config = dict(
    hidden_size=64,
    num_attention_heads=2,
    norm_eps=1e-06,
    bias='none',
    parallel_block=False,
    init_std_qkv=0.0625,
    init_std_down=0.00922,
    learning_rate=0.00517,
    train_tokens=137500000,
    max_steps=16785,
)
Each number is 128 + 32 x the weight over the matrix's rms, rounded and kept within 0 to 255. Layers, rows and columns count from 0. Numbers have three digits each.

# layer 12 MLP down (transposed), 256x64, rms 0.0685, rows 173-255, columns 32-63
162114067082162123087127134103112108114137087139175196214137153147125134168174134127096119118108
189134144094137127137132127156171142077141149090162070132147095121164104106125109132133125074155
092178155135152097148090108143147152065127140116137151164078165117158182143087079129139061154132
075147127136192156150117120120150105124123121181155103113150128124094142147087093126067124165122
179152081104168151101152098134087135054041114110182092183133158155100111093121123121138118180148
112075158124110170127182180159101141204082152090077124144139157142164117114158162096079161134091
149164161123116140165103092117150146125148159107149110171128153066163112154132139126165095105171
116141167130087117093178082169153135128147174101079084113122118146194135194104086137097138137143
132125165156125103149127162085118106108159172073157089095145147068113125139157129077114122159171
120122142092107129113139136102117107125124078095168159155048130100097075141144094074157176163139
112152137092129138097195128137089203131095079087079073143157046157171124101114153080092056083134
075125155106166132137168136062101102165096143119141115106140139108142193118079137143116196142110
138084195186055103115154205197041130136096046146149136152107208151090117153145143104057194147140
125090108166106078143154130183106137082152142131117132061100123116114085121106086122160149132168
066077201108191093191150133094093099164110150155167158190137099087153115119115121175093175075128
147102202098116135103158077105137175137103134066107153149083073107193128148109135134141116098120
090164073106116112152086146166166090124112086232131166205087123182086134169113083046161120136093
182110089110094050116136093106150111121105143126079057066131165136166171166141140193101115138175
127061106145119186149196159138132123115157139151161071110110178097086192090133152077190098096151
157136088094067069126154150107167165124104118168126148130102105124151146124105084141125141130088
126146141102126120090119114204086144131082176167170184121186075178079099093149161077148136135165
157143130123132048139105118140074106054179109091121157054092135112131105166139072142129137137140
092157176187176139108139183089101097171077066133057172189106109135128121118125154143069103099102
060099099113124125121185171096118142103179141165126162120115133156107120136074176171134112111127
140092068121185131117085121145202130142108148071102116152061142188159124120169126143151072169129
086086122109130134123105125140101105159155115110136155154109144190117072108146134158113094100129
160102137213101139223127064115137120121168128188155107070162095103084185161122136130128150071118
131168139094128127111147095084105078123099151169098149066103130072159076075151141148149162121119
112093160130106129076092083071182141128105120100079176144098133125130183099140172066150128135128
129141154074111187133114148106156126159131195101119132108109049106128194089119131134137120104095
081111148114134156172177083127114140112173159143125123156179105078179118141071082131137135119160
145110139160093183059163078091163107146116080105107156136136121085155113124141195146041140144107
126148159104176082125071191109101119124040115125108131119111146142093144124145162106152160131135
081165114201151108142123083109138171144080180181176209131162166087104114116134130093142091111151
147130147104087095091065151129137191100090121131132096143119156150083150108145148081172120136097
150097157097140118160135142120211104089144116123163051096083200121146182095131132098131172168120
146120142096079106111141125158112122131146120141090093079134110137130154124126124094105128127061
140179133091139055104061196164106143089152163123121164122166147179158164053118130138100098133136
154143148156141132090152184162145108163136090073099125122128193097145160048113124152129119114066
097116177149106215146127143128135068090103126110160102064144168038098139160127102112166109146137
094110140235136129108089107142117143125141123099201133152123179097110032152161121062141114084140
125080143119144115099166134159063196167117106103142087105150112117212143126107125117144124158093
121165177131180147165136106093075074078166100166082115103099084148094111159145117133146113095113
072112153145123185132116134155082169122117117133147153091113127160045148125151147126094111083155
165129118098151203169117130125084103141000129079120132106143090158196122120150128102193161129108
212157134135098107116163131069110147102061026131113151136031203087109096105144175098150122148118
187106137135136101139118062133121183110106120078061092131143137083147109117110178114171082144144
158129068145130090157117147124155127084072132113160139200122081123174061079124125152123148118119
128101138126107183122106074059128115081102139162138146141096182116111141135149122168154141155142
102131106106131152103163162134110078127146105121160114167126129127123090162115123145117136146152
104119133085114157114133134102123150086180146119131154106141138111099157126105186073120151131124
087149148196154147180143137161125118128103111164084174186145138121146135099171098138152059128119
090074111143086117117112098137076107157134157158063188150151100074160115076133081093145083080107
119105187082129086053112098192160170115101148132076111152123124138117140143068146168175173124151
200119134048176156121142126121129114099100050150100108199094155157162110131110116093104100189168
167135093076130198175153060082163137142127123135116151128099111169143118060134153125148106137142
148122105134107155138129174108138140112148145169131068121160152185099172186098075169140079147136
086210082123151157067148149078075150118129152092121125116183098098123111102155128137133062151147
115120125145120162150157087076156135120100142086096129086144044137113117157102084107148088164094
067087131132120133144130089096144135102109163179115136182154127103156130195115136108074120153091
145051127173145139090159122098121099201065105152118174110113128099118129154137115123137144112141
120156193178136143049095075141194152059169173094136060117131163126087128117087086125134058098143
156132107124126182115157136062103136140145096095132132161067153063137088154133148113077125143172
112154153117132071140150149082081113138115126187129141126139198094118096153176146106180141129115
120206191131102133165065129146187158110112158066135117129141135126142144098086110106176109164174
105113096137156167079166092158153147146181125076117128140090153152107099103138170178091145117145
126104152122184112116167094149122121175102138147113175057071111149091143106121145205093148103139
070122107128166155116133149110102086161079157174082136184150119163161172183132087114115090097097
173133145168190184072124154131122111095127117083150081109106116126132097159098116113122106098155
119107161102145069138157085149159180046123151163096123130134072148108189106172178155174153099137
141145086106172080136135142119143085125111127115111116161138117191147109119138159124078122099179
124138141140110199141187069153142122129172159140156127064141079146122105078119129186104112145121
175153114128108106142167099181135133101099126117106158133145104123143138155092200154111153113198
096146161110140066096124169126128134141040114043087179148123134129123127122115064124138119074182
170122124100089133110093100143144091158122124084115125082147144116131096104116089100182115160091
152158104179147150196195133142127112125079161158072142129136119124162145095082092109124119106140
081116106186131094132115151153084132154156137137109073111105115135183088132133185162131154177131
120181107082077081133159185139154140215140144120126074124106131163112100110105154131139165129117
068149107196111073169134185175085077129123152186205158087116095110122161144103120209103095095130
148154099127100085188091168186085083121162123108092153146196130086189078115129138138111169100116
145161136075139065156119106170094158095118141091150187142079122123140089106089085177151169157137
115159146178143124103100084157154149089160112103107118141095130136149094185109121103174109198137
149156121155112134161124140107180122034138147100153089102115142085117140161170103107145050179147
# layer 12 MLP up, 256x64, rms 0.289, rows 174-255, columns 32-63
102144135091150140143156135130147195141142063168116123136115121170115170060118109148065167158143
138118132117102085092182106112106141089067168114149114112138098189154138108147103147100147140131
122102112097115111129138175152070129115095150126095114158138157123178131087122176143231126055139
138169114132119100076129123081152097140161110102162162049188112106139097141147133217106186104156
106093128113131166140131124117094063201162108137094093163132107071130199205100094125129166121192
124140196072151107103143159103195134112129125143135126105120124126157123113161120102077152143169
142097105185111152106155131144115091124191127210142177158110189130128126154120117177086161102134
130129089066128121135128119171156145106138141116174107139083100178148123106111143142144098070116
065166062155124121131173088143082064108108132125126136094154134119117166138097103175185101125120
097158105161151140136170137133144058111116198121138186110113116165117138146090116165198085117079
103111155085196174049137108178116141108108141198084132177094149135160166166174141103155101104074
119166107125190093058144113171130134086136170130139168100147104170072126123166053103176106115110
103144089114138141083152110137134092121141145098133190142174100116091105141121099166119139091133
120157071144105177060129083099194101182140164087064128062094197144123126127132081113140118169108
156134103140128139120103146102100139148136121170120119154095139082049121154121155108132194085148
179147159093185078078114130154061129138131181052150163132097141184121139155166148136146122135136
121147074115099172101117097156122146166062149127129114176170112109182120143160135134112163085098
168197132127097139114087128148121128145148141141071098122104085154137140134131078104127178106129
048153113106133131112159124153128089192130167099150098128119128078120169114091146180171168154083
157167123094128128100078171160192073176154100106114156095080178086139108085124143090161148152095
172072145157094169114145161069130185165081090127090115159102145128179149140137138136166127149107
089206116086152120151162074153086129170192103147119213148091145153137163107153095122084142095156
141110156131184130129174189069125175085069146116156120180135106166077103154150121112150123134082
108095133115129162114110152183094132137159078157098143103149117126122102123104158141193149115085
060115138080163207144106116117177134138125148157055089111140149107108092075125076170113130106124
112101141171085196113117154144150066190122104168098144094134096118131098165079153132091173074065
130152122092134119158129176113160121160176167161198148103108070124127111091193114123107124104098
155175099170170137150079148076138130115131105108101128162127126098091091092197082126133151086122
064110079151155083127130054127127133105128178178094155152162195117144090089130135096080147116134
150130134156145110078131141124090137144121087155095113064141175149128098118119147133169110101099
095139112084131228128073133123097109174140153100091161131118107110161080201126128154141109152117
090125168152154155038099148145121179185124123125101149133120061169145109149094069115143141121084
127126130103132133117145105079118062128078080138118174123092178103177145133122072133190181126176
081202090201155120064130145132152133174137081116108171173074156141174098143120139087121156088114
151203064146143207158166184096153132124164150125170149139077071110165156119104164174152135120130
095121101119155131106127153109117123156121143097105210144127141155175162117126133132167179151098
193169078145064144116148122129095120177105090117203206122114102110164143134089115133126147168102
133155112105133121123110145136146220077082145120064153181099185102123119065193179101119122155135
156184102139110110104107155121172171118160178188146135144133148139165132124157089141149152099115
119152104058190117132151082094157146100106103146036104090194108175132136127148160163153118125155
156166136130172131178101145084167098105106184140148096147115140127113082104141134105174114123123
085134236067144135136144097079153071148139131121153099188159144146131126074075104161139120148149
175091119153134092118172126060163091162169181116183132133159075121112093112116158103070119116110
077140110116132064153191144103146106169098081195154139149080162145157141094077139154082098167084
171096111131116133082175097118151102127050104150153113134113179071134038088112115094155095116127
117122111115135116100128074119136084148059171112146158179106121131088131128120192113115138061110
173111092144104118099137122099171114177158183135096155083145104078112096098152114127108144123054
126105122132129125157159130070167104233165150109122168153145080099151131148166112129106180134085
176158152127083151126103137119121183118115138127102157152135191171098138099140126118156075073067
157123123156171109120078159093151142098101174152096177126084130098137099141146151134221153093082
124141127115140142114137126164148172111112108209132113085099102131111169110106067137077148107086
093174120126123158147137138129198112135093133130151113091100116131085174134121125163083175094115
118114091133151108180092156096157077141114132186153181137134148179149082072219149090104089126116
133103146127140181075127104129119154207119110163133121115100102119112134147146157079176168124094
066138128133187096120161167125078128145133117137118182126158143104112107074134125098131131080132
130150144174171104134164136105107137117172065155190082057162100129130100110120151092183139122081
109172146090144169082067120092134149162094066198141109177137155159171200124105097049130156103123
133159136149099088062139122137102136122150145149147132092129121162166120066091111144145130129092
175177093166141148109117162099134148099118146138123135106119119143128078180156134112129094078061
090099202063145098114150147150119155127128203128144130139161159158160132135123153139139097105075
134103175097128124053107122112152110132131087141171111150117102116124125133099117129154170090081
098131148135128075119152102109145128117176169181102141098170128186119148102133146151134139119096
142132165103127121152093113121143150128093151130116118156128142047113177081043091130150183133087
116057108112147183122116110093133116114103156092188125160067135098150108139160120123135146063136
095098133128126135165161136102137151139123152189168127134164123130086144110110136089132138159069
144122146138137092129151150118111076102173174127148094109164119086122171129154146074124113101104
175212137122129134147124080082087112116162154115110131074147130073150134089127135114166121100157
063139127136162085120145132125116130159156108135161218166098132142151159167121132097088115122084
038142128117115154151135138119150154134105142118063097108152099161195184132122114142159149136116
132112155146110192096155138173117148120183127114112168119149150094171111085118108140161154133131
100128146091166077090092172108135146143075156091116159175116099161121149138106130108109200110115
131168102118141141092141120109087113121118182119127151129083148112124139143158140132100136133112
144173084144128112051173198096098107196135173094096134086094141120117135113183152092128122128125
117150163181135107139160149092057111156032131145154140098128142101096126066127124155130059113082
181178175125124109102122174136126156108140161124115116085112122154138089061094122156136080111087
170100147081111140105115138096163160103120076097167089098138179073127165163099087108104124147119
140132142128164189112135114080111080082180149075104144049140118033151069117158155143089124107118
104083153117108155123088155121120150158164108082111163105096128147081131099158105099067111082059
151171187074153166067096143126182132150146150124124065116121111131142134142094118123182103172123
141087139127135164173111142158125125115091095083150129106121121146076098128148135098129123125094
195119092086135119127171132081161135210164062113126114129089103127137144136180143081132147110107
098130154163151116127135095093114074161134140167143127101147149103107128118136131134136141118147